Part of a small language model's weights.
Size: 6 heads of 32 (1 for keys and values), MLP 1536 GELU.
Each number is 128 + 32 x the weight over its row's rms, rounded and kept within 0 to 255. Layers, rows and columns count from 0. The size above them is the row's rms in percent of the matrix's.

# layer 2 MLP down (transposed), 1536x192, rms 0.0861, rows 1485-1501, columns 96-191
size [124  91  91  86  92  96  96  88 106  90  88 103  88 123  87 118 138]
[[188 120 135 110 137 158 124 154 189 116 131 129 110  92 135 179  95 146 147 114 150  49  98  73 122 114  86 104 120 148 120 108 134 129 114  91 113 151  47 158 176 131 121 106 145 116 153 107 162 145 133 127  89  81  43 131 142 106  66  69 132 111 172 105 121 139 146 130 128 189 114 130 132 102 141 167 141 125 109  93 126 153  59 118 167 162 133 114 131 125 118 157 180 138 184  87]
 [ 90 145 118  53 120 125 100 190 145 121 151  91 150 107 174 138 179 110 181 149  85 127 139  93 157  92  82 113  92 102 103 116 133 188 161  94 133  53  66 127  99 170 120 130 109 142 171 110 169 150 115 125 116 161 163 160 114 114  99 175 159  91 107 143  69 164 112 134 111 110 115 129 188 117 141 154  65  87 202 178 161  70 150  71 147 164 135  95 136  96 131 128 181 166  75 179]
 [104 128 146  89 161 151 125 150 140  98  68  92 146 158 108 112 116 145 140 134 118 160 137 151 121 145   3 162 141 183 111 137  78 156 146  71 162  89 136 101 101 141 109 129  93 155 176 106 139 166 136 153 123 168  64 119 150 151  56 127 127 212 119 127 123 195 120 151 139  65 116 160 103 116 113 125 124 123 121 121 110 190 112 101  82  91 128 116 137  51 192 117 126 126 163 122]
 [175 145 139 134 101 168 104  99 107 175 132 116 162 135 139 148 126 153 184 158 137 159 155  79 119 151 175  99 122 135 148  70  90 145 186 154 114 183 178 146 134  93 116 135 114 148 161 155 104  76 130 143  68 151 142 152  82 101 134 134 141 110 123 113 155 186  92  92 101 102 134  99  98 140 136 125 117  69 152 157 142 109  97  61 193 171 168 128 148  87 165  45 168  93 154  95]
 [112  88  60 130 118 141 142 139 130  91 104 100 141 125  83 102  89 102 193  78 129 152 129  99 136 127  99 145 103  86  97 137 180 116 156 161 173 117 112 123 154 142 147 142  86 141 135 116  42 171  62 142 146 134  85 196 134 129 142  68  81 135 167 117 140 177 119 159  99 181 118  95 134 132 121 115 142 129 170 146  97 113 114 137 158 152 174 141 125 184 130 132 122 137 150 122]
 [101 174 142 111 218 123 133 155 126 129 133 104 138 171 104  97  84 136  93 138 122 160  88  82  99 159 162 132 118 134  97 111  90 197 164 148 136 107 138 154  82 198 189 122 170 144 157 206 120 160  72 127 143  88 100  87 145 104 126 126 124 159 163  79 114 117  73 123  90 118  96 103  99 165 116 125  75 151 168 151 115 159 130 147 134  98 139  89 123 141  94 137 153 170 130  54]
 [149  75  51 128 165 141 113 119 144 122 198 122  98 166 125 106 117 103 104  63 192 131 177 120 133 115  95 130  83 130  88  90 172  64 121 180  43 121 159 105 151 134 191 154 156 180  85 123 141 123 164 185 177  82 202 123 114 117 150 152 163 163 101 128 108 104 143 156 136 132 153 118 148  27 120 151 144 149 164 173 108 157 144 134 132 156 115 122 131  75 147 101 114 134 128 123]
 [110 143 112 124  88 115 147  91 102 184 150 118 138 152 128 111 136 129 169 154 140 120 171 108 137  53 135 170 127 173 166 125 164 187 127 131 116  78 137 116 152  96 166 106 106  64 193 133 103 139 106  94  94 176  92 109 195 118  49  83 115 160 160 162 129 127  75 127  81  98 119 161 162 192 145 125 161 117 140 145  69 174 121 136 130 122 160 148 145  99 116 128 123 196  90 163]
 [ 59  42 121 135  85  99 165 122 175 165 149 171 101 152 152 165 198 104 131 145  69  50 175  74  97 110 141 158 131  89 143 181 134 162 124 161  95 163 147 159 106 109 122 176 114 128 176  96  88 140 126 104 112 156 154  50 151 161  99 132 122  99 145 156  94 158 134 147 154 148 178 167  88 152  61 129  75 132 141 144  73 103 105 109 142 119  99 155 100 124 140 128 145 120 164 106]
 [175 132 125 178 104 109 107 121 138 138 151 111 119 108 133 104 137 135 175 160  95 104 151  68 228 137 113  90 110 161 186  99  93  90 117 171 178  60 125 121 144 134  89 114 140 130 118 174 176  50  80 119 154 115 137 124 160 100  81 135 117 130  87 138 195 151 131 144 137 149 143 150 200 225 150 104 124 100 123 126 105 140 153 196 136  98 127 128  67 119 112 162 136 125 158 178]
 [139 206 106 125 139 130 135 129  81 116 177 133 145 201 138 150 112  85 109 132  73 174  72  96 142 177 132  79 129  69 131 109 164 147 125 114 118 107 159 136 131  92 125  96 116 158  98 139 112 205 143 100 124 129 121 207  98 152  93 129 173 101 108  64 109 101 166 164 133 123 134 108 127 141  78  74 141 176 139 104  89 153 124 118 155 149 136 165 174 156  73 127 133 171 108 170]
 [157 145 145 161  94 152 120 107 122  85 156 128 135 117  93 170 101 122 122 140 119  83  58 105  68 127  75 130  49 107 158 197 117 112 129 124 144  95 117 170 101 156  89 151 168  96 160 169 204 162 160 104 186 133 106 154  94  99 119 104  66 156 134 132 194 183 162 107 130 165 126 200 140 142 104 107 131 162  87 101 144 124  58  95 150 149  67 117 110 190 142 136 156 181 138 153]
 [ 84 111 135 106 138  75  85 135 166  85 176 115 175  96 125 117 128  97  78 142 130 130 177 109 139 115 170  59 119 152 144 145 153 141 158 133 112 157 193 147 151 116 109 138 127 133 109 126 103 119 110 113  57 144  93 143 115  86 149 138 122 135 162  93 148 144 110 117 185 129 135 187  88 128  82 121 164 126  91 153 139 114 140  74  65  91 132 117 175  62 113 135  88 139 205 166]
 [225 182 167  76 190 105 123 153 114 123 119 112  96  79 183 100 158 141 116 214 183  92 171 110 126 153 116 167 128 110  81 166 165 113 124 163  95 115 142 112  93 125 162  85 141 101 148  92 117 132 117 108 154 144  88 158 131  99 137  72 147 106 109 172 107 134 147 130 157 141  89 193 114 161  85 150 140  94  66 140  66 111 138 119  52 132 123 178 112  74 164 145  96 162  94 100]
 [137  68  84 102 110  86 128 120 143 139 147 178 127 128 151 135 167 100 127 123 154 119 128 135 185 132  86 130 115  81 124 148 157 126 160 119 171 119 106 133 144 121 174 135 120 130  67  89  84 162 150 141 138 168 134 155  99  65 144 175 144 132 203 133  98 101  95 129 127  92 165 123 176 103 108 133 116  75 185 107 167 154 111 100 129 139 113 138 166 140 135 127 154  97  97  79]
 [132 191 148  91 190 107  81 159 172  81 121  92  82 149  70 139 138 177 107 112  94 100 157 149  84 132  61 108 141 147 149  97 168 122 136 121 148 180  54  77 125 113  82 169 105 143 137 135  92  85 119 122 130  98 193 144 159 119  44  65 140 155 157 102 139 100 146 148 121 145 150 141 113 122 158 147 123 160  80 173 125 129 131 145  73 136 139 122  85 113 178 133 112 176 166 146]
 [168  94 131 156 166 126 145 172 147 118 169 106 133 135 152 181 151 184 162 125 113 158 164 170 114 126  75 101 171 109 151 122 127 157 157  63 132 130 111  95  97 109  91  76 113 106  86 129 180 147  91 150 121 110  71  88 173 116 118  76 171 157  61  59 114 139  73 118 197  64 130 125 160 101  85 134  83  84 132  73 123 188  82 104 171  44  60 150 164 126 142 114  57  84 167 114]]
# layer 2 MLP up, 1536x192, rms 0.0938, rows 1486-1501, columns 96-191
size [ 99  81  97 103 100  97  99 105  98 100  98  99 101  93 105 102]
[[184 161 125 102 138 146 132 146  96  96 140 128 130 111  60 141 133  93 137 143  91 136 147 148 134 191 111  93 135 195  50 138 110 146 147 131 165 140 162 123 187 175  89  95 118 162 184  75 140 116 164 112  93 116  95 150 131  97 140  92 158 139 142 100 140 181 117 199 131  99 128 129 138 146  87 138 124 128 155 117  92  99 111 209 131 159 105  79 154 187 178 145 117 128  66 170]
 [157 117 178  81 103 150 112 120 108 105 114 132 161 106 179 112 195 172 109 136  97 187 134 153  74 183  87 175 145 137 106 149  88 121 144 140 190 140 158 103 134 128  52 152 137 180 134  82 171 124  81 142 101 175  86  89 151  74 109 130  99 134 122 159 162 131 160 141 118 146 116 158 117  57 125 130 130 136 137 196 153 152 158 134 127 155 122 145 154  99 151 110 178 165  77  94]
 [118 127 170 115 156 147  95 151 106 107 150 136  97 163  73 126 189 161 160 106 148 132 126 157 134 137 134 116 154 115  83  97 153 170 164  70 149 143 196  78 101  87  70 103  87 146 178  37 115 167  69 152 146 163 109 156 106 149 139 138 134 156 116 141 152 198 133 155 107 125 173  95 145 138  90 157 131 128 132 149 119 115 145 127 159 120 104 179  78 117  99 156  58 146 105 186]
 [ 97  81 157 117  87 187 158 144 130 120 156 109 176 173 122 131 151 103 132 165  69 150 141 119 111  97  87 136  88 148 118 107 110 146 100 189 126  73  99 121 140 123 165 151   8 144 110 101 138  95 121  96 160 109 120 103 126  92 123  77  94 172 123 162 181 136 177 216 158 142  45 149 136  70 133 122 149 121 176 143 106 189  81 118 143  73 131 144 138 120 153 169 180 157 146  95]
 [115 143 173 148 114 122 111 214  98 167 180  84  98 149 112 178 104 116 171 125  93 167 113  57 125 142 107  78 161 143  91  32 127 168 121 105 143 170 119  77 153 143 127 139  88 152 125 157 154 156 101 165 105 105 116 157 164 108  91 131 144 158 112  75 197 157 120 143 145 147  88 170  89 148 109 157 127 188 130 165 150 186 188 148 171 137 101 102 164 111 149 166 106 154 153  74]
 [198 115 191 118  93 146 156 157  86 129 128 122 193 109 149 126 143  79 168 156 133 154 132 155 101 162 132 158 116 129 135 137 148 155 118  96 172  57  75 119 139 138 121 146  79  74 155 139 210  90 163  91 159 137 134  88 106  87  48  78  65 100 127 100 159 152 114 139 159 141  95 226 122 170 117 178  92 189 150 118 102 125 163 124 114 134 137 103 108 156 113 135 162 104 132 138]
 [163  94  86  66 118 195 176 136 116 107 154 113 188 127 108 152 127 156 133 121 134 122  97 126 109 165 137 130 152  66 131 143 112 133 119 131 127 112 180 160 153  87 110  92 112  97 151 123 160 154 118 211 122  40 162  88  91 159 136 117 104 147 111 121 155 161 175 190  82  88 140 144 113 129 146  79 137 123 137 117 116 114 149 118 122 156 203 141 178 115 152 153 131 111 144  98]
 [150 132 147  67 109 148 119 128 140 115 101 142 119 115 140 147 192 124 100 105 144 143 133 159  84 126 133  89 129  92 135 155  99 182 160 106 169 116 133 163 109 139 125 137  87  54  85 135 121 183  87 153 120  85 206 143 101 141 118  74 118 152 113 173 198 173 118 222  74 156 110 131 155 153  81 148  79 142 109 105  98  87 181  67 127 129 136 123 122 123 154 178 112 149 105 153]
 [166 134 198  96 121 184 161 148 167 112  97 133 138 149 127 159 144 176 133 112 102 122 145  87 125 112 110 148 148  92  91 130 136 141 125  74 173  90 149 124 104 101 149 129  99  86 102 146 153 143 102 128 147  91 188 130 169 178 111 195  76 133  98 127 143 110 142 121 132 160 114 144  95 117 122  77  92 180 165 111  73 193 123 121  74 135 141 154  82 152 171 170 139 139 145 168]
 [186 124 151 160 100 133 134 174 155 119 154 104 131 109 123 192 154 132 159 192 125 172 145 103 142 167 103 119 135  42 160  62 153 206 107  64 118 120 165  65 128 107  56 157  96 151 124  64 133 129 101  88 108 111 102 154 129 119 114 101 119 159  91 109 148 191 168 168 111 123  92 135 162 128  96 101  79 114 177 128 172 177 113 117  90 112 113 197 142 131 143 181 136 157 128 106]
 [169 108 106  87 125 107  98 115  73 132 159 131 147 102 101 132 166 115  99 171 165 176 144  99 100 152 117 161 145 120 173 161 132 111 162 155 170 173 112 105 120 137  54 181 129 120 129 124 134 117  99 133 110 107 166 134 114 143  91 130 168 192 139  94  93 135 123 113 139 120 104 117 143 142  57  98 119 181 131 145 123 172 106 187 114  99 147  98 118 131 180 117 123 179 166 163]
 [113 132 131  58 122 139 103 140 118 104 127  91 157 129 143 204 116 120 138  92 156 130 135 169 131 148 135 186 154 112 108  92 155 183 135 121 108 109  97  66  86 103 146 140  97 140 114 150 151 148 160 132 142  92 133 122  98 159 137 138 118 162 142 154 129  96 176 168 158  84 113 109 161  47 152 152 110 133  97  83 145 115 133  54 137 132 127  96 108 132 166 135 175 142 176  68]
 [142 133 195 137 139 152 105  98 118 107 137 162 115 119 101 180 157 159 144 191 121 169 132 142  91 144 108 153  82 202 137 150 117 147  76 189 147 173 100 142 123 144 109 116 111 124 141 114  99 121 197 129 115 128 123 142 145  94 158 115 106 147 100 119 132  68 141 135 134 131 122 150 136 109  54 116 121 146 114  91  94 143 161 134 113  78 104  78 133  72 158 164 130 150 127 135]
 [186 149 134 162 162 141 117  97 150 139  92 124 120 162  94 124 106  99 115 117 136 134 157  67 118 142  75 133  73  98 115 171 137  96 214 106 139 172 133  62 145 158  83 122 132 144 141 134 115 166 123 101 166 105 139  89  96  77  57 129 129 133 106  93 136 185 106 156 139 141 126 146 162 134  81 164  48 191 102  97 107 135 169 135 147 146 154 189 131 158 139 187 123 137 125 125]
 [ 87 167 175 116  31 130 115 155 139 116 149  99  94 152 126 151 163 152 164 146  81 126 141 124 128 168  97 160 128 123  85  61 109 116 132  88 121 126  97  96 176 185 122  85  92 136 173 138 103 109 109 135 110 135  84 155 137 140 133 131 137  88 163 105 147 136 163 223 124  74 187 122 159 126 149 105 140 110 142 124 125 186 113  63 124 133 112  78 131 119 173 114 157 132 207 143]
 [154 100 178 130  72 189 100 108 145 153 154 101 156 145 116 172 190 118 140 106  89 127 134  81 127 149  83 115 147 131  77 121  90 168 127 107 177 138 145  51 141 116 117  60  68  95 127 106 156 124  91 166 134 145 108 128 149 155 115 153 133 121 107 129 199 123 124 132 124 137 133 214 126 105 119 190  83 126 161 193 156 189 106 139 136  98 103 181 102  52 187 149  99 143 172 153]]